Weights of a small GPT-style language model, trained from scratch on English Wikipedia.
Training: a variant of Adam for these matrices, 137M tokens, 8387 steps.
Each number is 128 + 24 x the weight over the matrix's rms, rounded and kept within 0 to 255. Layers, rows and columns count from 0. Numbers have three digits each.

# layer 9 MLP up, 256x128, rms 0.117, rows 116-152, columns 0-127
105105154087146159134167124143113134124129087138121107117133119137121126129117180128152108159151102102108138137157137146130084124114137129139120098115142123108120147132054125125148106205122143136090157123133133155127091136143170096112095131140104146138131174116114151151119145118115126150088102141135132135130146133153162126137127117129103120134130146083097143114127103160084141164129
072170143157119130165128141166117116129137137110124147162177125141152140166131130158134163151133155111117163097124119172108085109127106176129128161176109116132114113118168136137169115102104189136115104136083144172115095090135143156123122122160105124110154128143159165152144114154134155116119100120134139132114127117094132114069125133121108112136125105149116151097108089144123122096151
123139117116126131097127138100125126125115131076123135134122157142116145106120089106123120115139157124127130173121117100110149149099156080112151124105079150149159112128142123146157180106149126120154108102102148152138159115124170134074161143130144136121077142121131117144083130109106133130150162124158119131164189109097174112075151152139161125123134124100149131130138126123129123147125
138147137122141128145127143115116123123112118139133143102115114169117142128123127102107143113147112104105132128133119127119161113127080090107142138131168103151136142139093103141125138120173102143148160150150120135160126123110141128137143133140120145138103161105117127126163111143127121157154152131127121100149120109139160157097118109081116113137134129119091167156126120105133106111086
187128128113136147171128080150114172128103147127144136132109130108142152119142169132126137125152119154091107138132107103103149112111196128119158198106122116156121100103113082135160130090084092110168137135099111097103132098132121118099126148128138175136134098101184126089095124092100096129100147095150114097148140192072129183091101120119102117160141143182138119155119164152127139140096
149095125152136151096136121118127129073092151120107122091126139148136134145149153145150128141133128178129181110125112144092129120132146109126169126107168098145120127105106122137135129173147158091117155107132134125211126103148134148155114150153114149156124093127135173131132126092094167163138088128115113107127118085164090123124148098156139146187176119088091165108132091176142138161132
139106128131168131149142144134129125080123126112118132129105149142148118124147138133110135139127123125136088137139130086120162137115157116099121139124156112145125146146156115169134147147125130145166144097163155093093135080103102126149149112113099151140139123147118102153128130109111162098170149138086133132122153130131138181167142138110118142101112154132131131115135146094146107109121
144106075127157130096135128145143125139131122086122171160122132116131087113103138141091110125144128124094142149080175134132135129151122141137126118087151139101160106137093121136159164116131100130116130085111124134123123132109128139144123106144136113135107161148135142125139153167133140113156138145132125205122117113064159154181124172132091110112149112160124098118141149103144143118106
132154102129174105126136137102114101118152144135111140150172150099102134113056141118163129149147137138136115117107124114069111137199119114118105124131152135111163116134104189144111128145116114119153112123135144112086118153128177121157140108154105138089148164110085144123147134115095146106089142133139139139111124095117175125146175180118149098121168073098175150120115152090079152094140
082099104118069111110148108131109153103127150132143133115128118119108158146147094075106153103096174127095151136106127151116138126134104161148138127139129152130092126148153152132145153121124099087100130139107136097078130139154067118123136111143157131140127159158104138138116108117106114103145134129111163114154149112069179087138082171089134102129170133120152104157137166110148121121094
142132101146113111117089122160139119108125134140142135151123115150129122131188130160103162149170131120121192099091107150125089109110109109152137101184165119090108121159109133077101111106101132154122130161163120135139131111143156163102123108102098148118132124124111119109140141120117186136125070061096128130180103152118152118159121098090088148115116119134139112153114154118128137112149
117110119101128152124130102121104113090090124123098126105096136110135132137140117118137104146114124114142111135142137132136107164133102091139104139136119156127117134114156129091146152150111088123093113116196187122108086143136119150089154160139151159169094159067160145141136137129161154121079096104096114118133150128148159122153158140123111123113165145093121123154123116111116177089130
066124167121123143114110098151157123106109143119134138093093092127114113085102111113159105152131158094117137159124134158147141157104096147138123103147145107085140120118164134147119121125153179103137106131155157160147070126148148122113149104110128146127112149126135151131101146160120142140092119120123143099166126151162120110156188124146133131132132130106131116132178092135122136149187
116167147132127145112109114108180140149111134147123139190127145133133112149116109137081088098123105142104116101116112145099147151150105080077124127112132102167148137138145105117123147127133113130150089121159127104120115144139128111066150116127131165163121136111089135073110108065138157130151137125100099105155168101113157131126136115179139075132125154138131135097094124128120141168152
117167122168119144083109152115120157144121098134126148122149171110092175128151117152071154155176092164081117106130126103141138112127107131116132130083121157137163168202146121109141163133115107127140134123038113129160109108138111122129132165131151089135137124164136120088100114109111088157146155119145134141183138138141149084091116102112108103133116133149113105122150125128131128135108
123110109155139147130113128142095108126118087063142187130126110146157163152182174117117114119152129142092140131157086114129131113127167145103150132146135129143108114090131177140095085148138138143133107121124173110118163111145140104152124115057154108119081147129115122139066110098102144122157153076098137116115125091143141158094145122105150140110122115100177134146151153138125109170126
136141124150099162132093091113179124179161074107155117148147113120141147135177162159171183121104123157115116123151097174151157124136137123138152144144127128135126133129130096116093126158149187122128119134120112127113125177074121129170145069149135123110111129145091148112152113123109129129103132107121141113141151101125131130114120127094166111142147127124159125117104118148088109099127
123148124156145139141169154174170156148139151144147154139126140122134164131133148122169133073140090135121103116148115183149106146128126151146114118133115075133183162107101157130144133148163154120106114152138046161161103132182126121132163144166123075129190154133109121154146159167119211151122154111147125109143154134109106157134074094083107140149139155122104173151094105110122180111123
123145085126139106133119091113114088132124115108123135146126103149102149132155108115106143136174119160135167114102089137101112111149150131109173129120131142124153134140109145099136150166131136094087138125146122137064160097119101117137147156128105155160116192146156162158121089149076092120185100129136123104094135086122128148096131105112089112154135144136150148130175158129073176129118
126144165167115153143108140118083125125099101102169147107120155111121154144118108158126112118137109150067109095107122159121109070104156112114125120105150106145119135140107140146087120128152144111115098125121106102116136102121147119154133097102151104144103119130115118133134144124127156147163154155092144126132155114136114121160123100090112148138135089131107093128115112126119119140124
112129167105115152132114091162157108132113117171134162167103170107153109130140161129095148103099110144135161108115108155155113119144130133139095115128122108150141151107153135099141129140148134114130097144135126100130116139115112144088127164126161120191128098162137147131104138165119154134140116103141095187142100114096176056114125124144117105114064095132122161137161123129169140096122
109074123119098122089146152136137127064116110091134152095123136193123106082134120128156129135126127137122149115111132150138141153110124151131140137096121145166127058121111125129165134152135120153102105125141177169120131106118186151093091133102130157113092109144110142091114143165185146144138127154130119154096120156156126153105147137140173122165127134138133138159149093155117163160122
095154093131123152157084101137100175114128146155120144128138113111168138140112117131121101138164128103146114135153093182189091125108135126126105127127111132106143174160142093141139153118086118120163154167121116180123107113138135098195082140146135123143171103127110139095114160135146115129130145139133207149117120093108125133157113104146139109143095079133147118163119071125131182118123
119115112134131125133118119161123183168137138146168123130115129109148129140122112178137136149148136150092157113105120166141140088083129117164177145146129165116147139157126122137101145149079097107131103134128081134150140107133136138161138118091135138100146118161145155092100123165123108125134142147142113113172117170135113145092121064152120143113145159172132116137157116146128171115154
129185101122179095127134100141117156183156150120147127126128083131087146147115130136130104120112144167135113141142156176157144168143148132117131111099129091170127117124124152131118172117181143121127096140118191114110137128142160128157142127123130113117102167107132092108065187129114146153112111122124170126129059140160075081114082119138139108161108133121137113176124104131119136154110
117131140155150113118099134137135144100118141142098159144114166129138104077119091141101118122138106156122108100114137143182117192074132143147109169150108108096154103137123162128148146154137207159128181143132109090131145123142177112111146130089126095127171181145093153132141119131157125109117103139081172120122110127148146113142174136123126124128099124140110113162142104125144140166158
101129099068136127067135110095134094133117146158154153104117065119116158087116109103166175124092147110081091109152085120162115157126120106114113145150134139108184127119129127139111166128161079105115139111141131101144111154130110120110111126148167130077136115102087117157102118125085102119102139103096125140124124122137130116082156105179095110120103098120133111178129114133117118102116
178135136066146133079174121108149135140086138154118115122108164155112150111127125118083111115076113108107117169156099115141156149135151153128128098112125169119138129114092112164120128133125120078137120146156123131108164141133131103132112132149136121171134149115142125134111114156120122125131185184137121116086141137145132144143124157129173136080092147113157115112100135131165133154098
109165149139132121084155120155140092151095114097150124120131127104155116138105086117142119101092177163116112156152148132134106144127090113105125155116102125113148125122072132186112123117169140124144109091137120172116146109114162115097126113141135110122113157122157093142128147100138110126180172141122155143142154129135107132096161129130168129118139104142107109085158100119145124107141
141127141123110110174175153117134129129130140098163118100143126142092107136109131096170167106082127112104137169120125129094088106146142114100134110140159120195138153144081138108130121140139136095148131146137154108149111126134131085135114083121140130133124121139118146133142114106165114148119091108146135122137136130117108128085103133133152094133134151090128188159133123124156123121089
115120138147159144120147145128136148135112102157106091123135122068126114114105138115081140160109136135133138147095146134146111162092134103147129144172092146115119104128192145107098141119080119100159081063129096123085079140119083149140130126174171126122127137154127152152115129111092129110153180154140124155127114157155108139107130139085122142125119118124086119133151171095155119140131
083110116170110142162093089123166142101112181138137151109184127159113155113120131166140157158155082053131145077111136130129112118120125128172105092171141133120134109160141120161156156133132094121130094109058134103142118080136152130127148081094144097169115161130100113118141067161117113112146127162135114132151150152124108097149162143146104127083133121144139119114167116136124168148133
130144141133107132145120105144136148146134094097143151126074122150144116134137133094110116131138161118087166117146135119154137127129135137118126146075122107114129070098069106078109173103106128125126135115144138146108174114122114134128113163170137119111167147133082121101144146138134120110133143096113149145084089125096126145163153176101136115153111097147142132088153094155123125091112
135127132108122142146115095143143178133155160113121153137158123169104096158128131165143168123140112145142130121124126148101148111117137106102148130167071128126141133186101148105108120127120103109136106144148109070108133131154159113170149148146115125103163144139088148155107117086133104114159126147129147120158071092096129099098126095125129126134112097120151129162098101098144100125100
107136131103131135145136153145125098185139103114169096127150144112156130124118168130118139159135129143118094122110145138137151140123131123128142124082137133153110156126146115135125124140127112134188105160115095099166109153071122138132190137115142118117175066110131138132135127089082123122112133133089143142178122138158131104180099095123128073127108048103161133123099114146108137109097
137127131169113110120104135112109147108134201089108119083101087084126135150132101152116139121140105190112118086123118112124124131124111165086060141114116071111160116120138152139149094123133126122128128143119132108138122079049122120166096159092132081128146163106151166153087147122126153122144148140113125156158118124113046148118120147141163148144130100117115111114127146126100133131149
146081145157176117080113115109108167111098110168154133124115106146093118137115122139137126119158150144102126149149125123133095131137100128117106098154089148134088148117111124120127121141096144149135116081128143144169145153163143101151143119144140122139099101136105114092111119109136162105100137145125114084083133126140102117158132155165113141110145087125111137175156118071138116147136
# layer 9 MLP down (transposed), 256x128, rms 0.117, rows 116-151, columns 0-127
123121139200081131138137093131132140142126133130153178120165120166108094114133081131113158140147149171146111131113156113118120116115112128162112143113098169167113129141150120119096161095148110158121106108145133141115142137117111126147117100149099129128148122133159115086126132081149152167117173139128099124106110103096129107111094160136112138146155143133155124147105148134157158106148
141122104154153153170115104101119145116169107125132127165112165144127134122111130153134131131143131113132124123147093108082100088098141121102130115129110099139101085151115170137126092139145153165132157134098120157130111137171150133108087136107162132098100175112152099160098145130117141146118102146113109136123130120138114114128110124133098157144139190149188137097151167179144105077127
125101185113137161177160169133112172121126153125131154131121111117134124146081137114118119130103128104120166138147148179162088134069117124160152121130134138160093137104097121134103163097128131115111115095135126095083142125117137130154151097132132109120141136200115111122130119174132163082068116124159120142102107146126108126128137113120125138111128126124090117135127152134122117166132
164150121154114132080133178142110097107137124141129148113126132132122134085143135083126138150103088138109148078149122123144138116110097098100102123113122165123096120154139125137147130162153079088171114116110109144116142135131163138157143090091137136123119166145123113119155085126120160112144131122102097102101144130107144125142134103120139104156103148139142143131147140113129158093126
124138125143144098136189178107150134117130134127086132124119143153135131107124048143076113127136146108168163114113106114168120157132106126151116090117147138130133157173134161118152152145156141088122127139122136139125119122089135137131110153127116106116135157157130153165112141160139149023134106153125140101177144077129086154118150138144126108113117147122157137168129132133076127132190
087137137109101124173096133102126125150157104174131145111154085126173111129059138159155122125115122123078123155174100139169137161127129130099083145129119149096144160130108170151132100105141098122122115087115118087128093138112134122120090128087134113153167138123095153121123131141086114107132130129117118132129098127139099087150166138131151116074092114079128104110114137146135138124081
148145141137127135159121107096091155148151070154107101109102150153143116148142120133134071161140113150121132116116103143151140113135115128121118135112103129134149141143132169137122121131127110093140100151095126129114168107125160137142137147117131127125104115129136165099105065124091128087133131124091130155156147114161114145145075131138134144117104140130146143114110130138147099153132
121119106109119135101133117123116119104140153137138088142116150138124131155119097143149112118149146124107160179142104117121094152163113133128108143128138082148121175135156191107143150122120123114152106112174118138133124160169147128173157152092139138112137125148101126079130125133127142117143105143183131124149135132188126109132126107136150173150133124105131138147202140131112094109182
133152135139118142088132151114098134125152127131079095186130139152149089144137161100161162136127149154178134155142139156163140118089131132126143083081109100134085085152148092105127128162118127113135128121166117090141102145140078139106196166093138079147140145158148108157179090105162115133126126117151128127143116170124148128149125100115142133109140131175132125140130082142118108116070
092110143114102130126115152152086111078166141119163140102090125143060128116153125066098142150092119128123085132125114073140106115112142118101175109135104135103142124112138156108141175080141114145089149113132116137147129153112124100122097092113126146133151152116109135145120103137090122173123083123156117167076147146144149118152120154152112155147128119115166121135099154114119127152116
119129115080112142109139117084127084126061102134135105151108119101103131153112067130163144140089143084089094122091124113135142142107144147125088143121159114148074157104137125139142166147127159134143138124109125153137170129093119122148136100120096131138109078097156117090115126133143133077104095130156116144114125128134128139078136092144123153138094086129122132121149135145136103163114
044113147127101134130140124159133145138129107129135115111130133113136149114099135136173086156121168116176154168144135135144119093123129141156167118150107160111152113113110138092086147121157187114091110118147131145143122110148130110140143142168116176107155177139079149113135166128147106114128123133144101121121124124095124134105133119122141147175117090110150122116130134119132115108143
148112110157108100120075123124142122125143152111152109094140095120111120172093135127122104138144157135118056134115109120146103098129136170140138099150149084116141138151088076136120171141124130128106157111124126106128138087145105100112121105099138125119110127115125167116124187173093139182126153154135114116098074129127149088140124127128109125153155087140096141113141088149149157152126
129166161166142163105121127129136146140126143113101114090121126102084176186088099166124117147133165124094124106144154174151113105167115129181100118168144122141144127122124103129136135145114151091154149120119106109132120131134118184132132144141094139135140090167132128188152153132123137099116133155129145123143115174125090138160087113162152106139115108116137134156111104149132119098163
150157167105107138150091142085121151132074142113066145117119130109152127105143206122101111138106146160118128147125126137132118114138165140109137158113158150146160145180188134116104113129103132121122160151141105119121120141143147099163132119164115145126096108127101111125117090122121154199103154145126163152117144174128116132101139105146116120154137124135121134132140145118130115147113
136103121095119114140146106165146093103103102124160099076141132148170139108125058107096111102098133112100139103114134156097134124128113115119124172122138143148157114100118152142121147126112115126103125087132129143157160135196120143153153145141101169143106142131089128089116102092112089061137151138098134151143126089136097120096108140126092131150111148124137112154119180137127082119158
128127127125110106149135116169129151134116127140126125139131138139126095151155094094134108112130111141109126131162161125119148104131129165178116111111150143111132133154110120110144132099135169158104178114133093150149108111117154110103156126154156148101132154181163091129143138086139129135098146088135136136093123130149098129113124118097115133082118063113127110156154125146160150144206
092087106153139117087099187101135099113144145138098159081114124136132135122145097121088087145157117094120148162149186128101117108114102114116112105153149155079114127135171140109137156118129129120127105098135184132123149119091136111127085144114175136092131100134130131102147121090163125057135104189102072140110117155130100093141143097196149145132123099111163113151138141138184144129113
152152146142117160141137068125190121080133100140127124101075154108154095144139152119124113136118097096123090112120121166113155138108122154136140127132133088113161124125068130146127075145129144120116087110120162135159139139130109082143194159111162130118154119101122157136137118128140080175120151115161145152113153133123121117119110120097121111110136121131147138170122148159112148153172
132139093130143129153143162106129130108134130122139154158126143100095119125135140124118138112108141139163134141148108118143147167120138149135148103092133113123135184138177147117138117145099090125127130197130133144137106124101157115121092154140116117147136131147159161137124164148165115109155116126149153116097130131088127107149157141158143097119120100135126106142117098141116145138147
134103115111139137123111113083102098087158159098105132136145149100138070145125142165150121081119106121118070119093072112170125118102157106117158153132109123110152093136124122135136133144131132096091120142156141098146145118124117115183164103161096120101162139128101177161159117170159118146118107084107151166149098123144141120093169167092137083158104128125152115072122138132123105146122
151133085098152124134142136116133110082144146135137144137118159112155164117119128088144105102088163138110152096146113133112157117143159114105143164087118148117126134115128166134115141121138164063111181156142104107151166124160163090162134184128122153119125143126124146096116134128108144153114077111087128118098140083114136182140128111156151151115156144121191088119143165117127086108148
113074144150144146164118138083137168111114131110117142099146124163113117183120141105148127176134084121139180136126131137101077121146138170151121080119125117101126130096134109090133111145140174138139122134117152101122138142166116151170121142114146156128097138106146144139121197130135155166076117158104116097108076099132123164134133145196113142096121129139132127112121156091115117107085
123143114148099111106141141114105133140130098126104126097125127131125134132145125176099117135116111126153106080101134138145105136104167125138165156133117106084122115081126093121125132086106175163139157153126088138166135092127126114107115137123081152131128154130135159135094178157112166066096152107138129118169110151129147090095156093133133120164129120135131103109134146129132152173123
116120125115164131112142147131150106128075077104156152068160148129095139124101160121110109131141104120070111166123089142089111149165110151142109112125163130141088139099138133139127140185156103161162141123153133140137139153069153130119130134137087137163136124125141099094126120146119112195075127136155080121138157115128117097173098085159111116139118143124126128137139125112094162062079
143140177122121106140125083150103126115151134158108102156129093109132076086095112138115122102157137140158105106116110146166107124143148118112114159170109129159156074140125130128119118123125097141121127104144149071113128131149078165175189147139084130106085143163129152114120083136149123149113127099113119138091117136144135128134107141135136118160132109110129171091132129115126120163202
119148148131162164122152175139128117097094144143148116158115147135120105072159132117097135174174164126105205168112139095132130092112136136138142136118098162116099085136110134139159114134124157127122128086122129149115154137158128168137141191151110147125111109129162161101117080156193120143153164126164121139116152140107137154137178157159118137168142138115138154116133122127134157123119
111106129110144082117157121160137111116127150054105147096106121114107131138087115127088144128103120140133095117097159162124091183144125075124116132152094154145112165124102121128131160143099147103138089111144124154134151111123120100115167140152103132172112141172135130118137124115148112123130131130121098139179140154155109135098115172107151130102118141127116092156113161125135136196133
111125130133146128101103128130129113097158111119131119088099125099064113121116127163098107187147122126146138120160137124185106109117097165140140140136143091115120138139122115085071142168094126126142109100145129109128143142112144155155143122141119136140131133114119085164129140125118144167119120154049119152127135116148140118114164162179147138116099141112128114160137158082118135133175
167084149129138171092144139163109127116182075142123121155129141119101153148103175106156115109107105128106135108094191120097131098146140128106125120087114131132150115120111121103135143124146115109136130140136133110141175135136162070093144112117139123159144126116153114101120100134102092126115116151114145159124156097165139113148159110062150098105120139134123134146110138127128112130151
149140141142128143093121124102089152105115159153135150127106143175090136111091168105176087141112149137121096133134135113129089109106147109128093097093130105113122169144156102132118149112172100119148086174101122141116125087137133114122147115159139128150109150082118080130105164144175129119114106157129132160150117120140175106132109136104130074144153105126173108106125119114146097111176
115140102145153144138170133138142123092157124170114125127103101089104138105141129129132154169114174154147085126134089109135122150122098076128107077134146100116128098127141126146121170100124135137133083097146133150142131128129171125135127088152109116129148160138114154137116114126075134082089143070142149145118166115164159161122139155173177128152135170138106106109157135129148068106221
154167116159095141121159115146104127119097122141123093110101145113133101119113114121122130135127152059180117148078138077086120149109114154140143162122100118132152149156148097133095118158141119119133161126136105124163123111142111125142133089141107129142164137113134150132130111120113101196122108107145141121131152126135097140116180111148134144129136175111131137136108126110184117161172
099127110143110086119139143112106113137131115142126119153164135161115081147098108146120161132125132135148141107121102105094082125148121145088108138143143118122120106094086120122136136105138137111128135138158158089133143146125105101143114095099113142141156142104142083151099088127122102073148144124094138099137120125137126145149108125114119119107115126118164140119150128133159094088060
145106133115129109119102092132128165113169140136117120126133156135134109132160193122121146122113137127088128148142130114143137142107117143132124137108091107167147102090145119110101117112123119115114101153144140123125164129144124114149135100137107150139101125111129146139121092128160144138156121115072155140152142129139125112140124153123100106144140115145170124160149115126147159131000
172163142121131098175157117158074162169145122141148114131169117137140133103115131129148136127141127103124160170094119170137105156157142085144112162104111165146104117095112096130102163175116129111171105116125115119091100164171141134152181117113139088118099130132144118099137167103126130148121120123151180145119124136097169142142112139106086159114190172145122160124128122098145092117169
# layer 9 MLP gate, 256x128, rms 0.128, rows 117-152, columns 0-127
123127087153093159157157153142117120137140088141115162150140111143148133128166160145145114132167161129155133160085133134105135102102140142126160170127158125119138126124095158086091130112094101115062157139135130152105094134110142140156069117086139102080114144115154124138133166160133102131111137125137138147121110123115101158129114128113066137183151119168138125140132138159099126128157
132126122082150121138130126097077115139149146143120121147138136114125128111154128116147103122132109136124163091159130125129160133100146140087149118121148122120122146119158116155133144110120159130135157104116151140146084153091129176113152160118139169118130177125137124130116108078088113114140117078149124109151156087127148131117153108106129101145129175116114121108091130089147109123139
128120096114146126115103137114153127143098096143131144131104100108118129150112194163146111138122106110136130132097134122115140140112091109139130167168132062130119156107113148130121089112138120155124129114148124121192109160170125129118134190126142151134079157100094158130143119105131139151143132123161125087150096133102144122104157130139133126177101098138077137132159120087174095138132
115094149109113131136084119098143110086121137115179055153129156159149134137153184107178115137087140165117137118178115091107158095113150137129147134105150187128105105132139100100134082081075112130127116116160131177118157135153130136072126169119134163143141090143109132066132148105157149157114071104152129121131124170118141103104157154133108099104152137104096115121128088145151176118101
082149123118126098159087143134133126142130099166106117147114147051142127126112153078104091129145119089100126107150153138132103192119135145106099122140092158104072161124145161164101124135121109144134084125139102135058083156112091121089101171098178110156093153138090144115114179126140082133124158093139128142134125126147131082123121164123109091115080092109115102119126124115115088124159
113141117104133117121110146149131136103157142106104100142077109162149137132166127131149158119126136150162102119145140086127138154082166123132125147122166102105121143125175126148157143139110144162133145145200150129121138133118097139119120141122133147144167149118106093126121142103149132111123094111154134131132145143112108113162108150151169169090115143150127163146150120141141109110152
143135114121111096126109101134163144151120142105140153107124112104163111193113136141106134133156110147137152099158132085120114138142137156075130140152156103105096177145184165132160142109147088146124095149146124102169128100165135132122093134105125142111114164140150145125158135108138162125133138116158124155125140128118136116107142120145129115147120107176093093187133108190111103128117
135146087120179090127105088108109151133142137115130169133122103116150140120102138129169116141148137153084112108155104091094137152116149167155143150146142151088124134106134142155076127143105110100102122146120117104132151145122139134127145137096141142071128117127066125104102127109090154157063115126111128104149114124116154128118165150112122071138100080099123168097124130160150144164161
111145105100165110129092128152145134152154137142147085115122129172091150129124147130175134104114118115121141096158136139108070071143107127079112127133128145136133160165150161163092115162116111162137123145126162147116176135147123140144071127131130086139122123131128090125132153133171149165151141103149115135154096158118075120119110165136143123149102111118115142125116143139155119123106
143152095081100157114139148133199113119086144127129135155155143152112154160103108162078125103151114151144117128123091114131094167122131126151131149112170159141122127138117085129133087097120169176170090159108125165111117129148099131121126120159118146164102149132137141116126132126130118136107135109148137152165109153122125150105118108127143145076083102129113133137081125165169124123120
148150143145135084155139112116151149133142158117133106161151152122134142108109097125100097125124117136097144146120160122093119129120095137160104131117131155140142115138132074132168108101098116105137159118168123124142111122129117132098130138157145119160126150133106115132144135126174120136125096159157099131140158089122130091101117131103098096130129154101093160112142092112140164118108
149099090133168098141105083117148090147127131141116097138122124138185130148159172164136128108114181143125126064133123125097102124107137131147123181155099126130142137124167149122143178118119109144062159106101091097128139112187109135150106152154165085120127107108122164126158148095162120142158125096130133115103117121107112122074088125135140204140153122140114141119130123167163121159137
119127096109096154110142128113105104141140174106116175154096123084171166148136114117114086146089180134147125098123129146155120101119158123134108139095092133116155101080155178100131129099131170154120139104109124160107114123130121127133130115137144139099131134115159115153068140144106109136134129111152148097133123124083133176119082159123104081161121110147115093150096142100086073152118
108116125132118119134145107089117082119138163123159111108153099103124135141100123120113178106110176091101125099098161142087105150136137120131121129158124120159105127127115134113096126137158145158119150158145140141110106140127124201137143129120152113140093154130156162184128132132122137112139133124115163099133139113100102104141142100123166147167140126113106129125153092128145141162125
122117112127129094179112142100113121115114134089112096123157123132107136135172166103151095146129124184142115091155132124169118106087133143109084097078134145128105136154150112141128122135077130137128150155081119155101163162107108167125092117146127075182146137118153110133116164113176132136155163097111083119119130122117079127117112166115153143131101137127074139139120100169136101111132
142112128107151103110147160130108078131101117128121128085110117154168173119101135129127112105115152140116119108131149108140125164117134135100113136117111099100127112089140130104152111124092097167147111151099119076129106086149121118137090131110129128147127102139102131161098169151110093138144124141115104144154089154129109179136152123168070128102153119158139112129135144160117160129098
110149116142154112142089141136169093138155177119156109137116140093141172148115152073132148125131143145132069137134134172148104201123119132216082127075188134079098140121138078099122120105126103100147134151074112114118128155140153128084144139163126117127184175106091135114156146108113186147122143136104152149112137127121156082127134138129116113128186161143114095150108077141137153093127
145086140137066149111152127113143163078143167109132101123101110117099140134182128131111140143141140105136149146126119068185167145142127166157155114080119171117140101126107103120169118127119100161119149137119163154173097103113156118098093130109098129075117113133090142138100144166133134149125141151154114153143104157139102147148175164141134131146182144117102141119138146125142105142160
148092078112137113111185114138116110097129130143107127110103108164105133145152147137077149108121104143141107134105144109142136157126155119133144111154131134142145148148130123096119149147129107119145162094178142177152125115144121148147152133157131131112122120083111095103134122148103111166147107121169157094132112132120150153128132134128130154107110144132141152129115159103137105135126
106153075096121152143103101100144125126115192147120137110076135111175123124131106154120118099136109130092121131133179112164091113117074125090071124148095148153146121095119174163138100169073154147141123092142108153147179129129125102147108142123147152153157123123103157128128112147123120135140116133123114133121099125125101091184152142171104128124130121116130124103168117102168095149133
141155115164159143128122085116118121112131138158102102119103103131123180131123105132103122136124125175119126129106092119166128161110169136158116123088120104113123101086127126127128145068094167136131103099098094148091102165142106106159110164135147102125191090093116133102131152162130133152189123103146155119101157119087131116153135166140078120113178125087127110138096112138104145130143
122120122108174126119129135160107108127113130096110130120129086204097164122175140146142116144139097113112140144111126097159098137106109160170108140124140110130146085099092111062142139087117133129084116148090127173143142183145182154126130178142093129087130138145163145105148139165140156130077082168117110133136116159152126150157122154135116128143135114135143129111116131107146140145138
149157126113151117154107087163155142158135131129067144116114097165120116129126147168117170160161093095137116104151109118149093137094116136181080163135116156116105137060106122123091126106112158143083136158125114126144117128118123160150116147135131134077100117137164163186099146152110143140129156088109172130109143158141151150122122135125134136133135181131118119137102155157123126157110
121149125112163125169120146171137131165154110136154179164156120134104148150082148177108095118140127127098097148163114122113127113104174167146126155144115087132138154133171123112093127163092125163126116095119087161140146156137151144147097127116117110168141113148116149144107147101147125183085139156141103152119090182149092085089120115176133147149117107118120145160124108160158174153127
116132141130109138136138120163131137148139145137164111162145135080127118162065156176105153105129102088082168120109146157139109124128123141149090117093131123150121162145163137155102135147094094131095112137164140134121149133110054155143091125100172090149135099130068136136110110152136097133146125118153142142128126107145114114131079126129112135136131120122129144131096126134174120140114
117116113118095100123105163145109119116142106149144088160140100128092109138106151166103169079133145092128140111140143183078145149163127097105154140131128160085185125150121154118101133138168107134137087115136120150117115150142085137132141078073201137128156155109059134152128139119111088139133129114171169115143115130104103119096151118131143082119123100083116112145143170128138122114123
124141081140093170123149117143077099122154073131134135173118140128131107115174175173138143139136153152118144120112135140106122101116123135165147153155118120107130120115111112112117122119135113142076177089110142127112106122110136186130114125096139122093120101107142107147168129131099138155135136091136147115118112141084128160116114119182061147122145082160114151089137124157128145126158
080120090114166121139155084156105154080141125125076127127120083123133178179101137149126148120088106147148162127130112131092116137099123115123111123119114108109130109133156118124138111137122124133160119144126132106134141136106119146119147116124140104149164149102176106131080159102115118169107145091163137110133154099135130160127099120102077108082107137118114125133133146102116114112126
135107122130090082140144091158175139119148133118132091110131108141130129130134136160174118145127134084127154114119126102102096114102141154191123111127168086129148117142111163143144117099129120127140134155132109145135112146139122149124112117116145145115087129148138139159122148077153151135125111091137138112164091164079103127080111132139121111133151149137098184128131118107163173155115
149152177148107099143108077135124152166154100128151146146122135138155077102094147165123132167166087131128176121106117122146140130144146127095117122119115104076110155152109104180107078129130151137090118131125109122138170128146089115100122153112160120151111144153139144120068140115192108183144133134077117182132109139134131114105140174121164160126076135121144134091150143140131157127165
133144128153138056127099123151139146182142116149115097182134124092168113142113150133112140129140098112098132097115191169108091145116132159155076111125142141120144179144130161158164172155079124109116136114131143127134111156112107173167096166148142086121113107123108152140104119121152127116120103123159116160164021121094091114119148143102116136175128121119078104162098144137137145150128
127121102141190179107159144141108072123123123103144125146118136103121162143115160096157117111097146172134125153122136127099153120106173102107144121155156097129157116144118108147150103119162133164103138123119133126136133129154129092099123108117116130153143130142114123117109140088141134166089137148138093111186143129154146167112102118199120142093162140133127119122093093116149117157128
127147133099097138168139110128138143151127143111128153165140134161182141133119156111119126121136096186114137116160129160149147128114157122135132122127094159108159091161110129139115107133137130106104150162117081127098111113173153132179139153157158107143147117146112151146118165110156149181116104147148120156156115127119124122127117084104122130134146138120092148133124091121118116127123
137120131160118071164125142111162148095111136130139120113118109132116137127124135166087138176160097117137168133108161153144114121160131191123102131127142151097140143182094111156190126120073149174100154131098115188136129144147130170160113135146153111118121130156123103162150091158184124147120100178137100150132119123152140145160149126146177170124126149153123130095107127096144124141107
138140138117147123128098155157162182140133152131115100131169176101157156124114110174104119126130128148057116086142121145119119123121138143138135135109120122125109135115135116145134100130086102150155160091130067089144120110105102095132128150127161105181140124148164157160114141126115137131181156177114105163125128083099138093117068129112155129135121118097118109140118151118126132160099
097114095118145104129145110079157137140106159156102096125129128135158120117130092112108106155152138115131151149167143128154102144121157136140116118165116138120116132162146119136127125150122089116136147126105108117135130107138130123162132133101132133091095163118072145159161120127126151128083120140168143131146121141121176154104142141095121085132173179117109090104155134107132107168112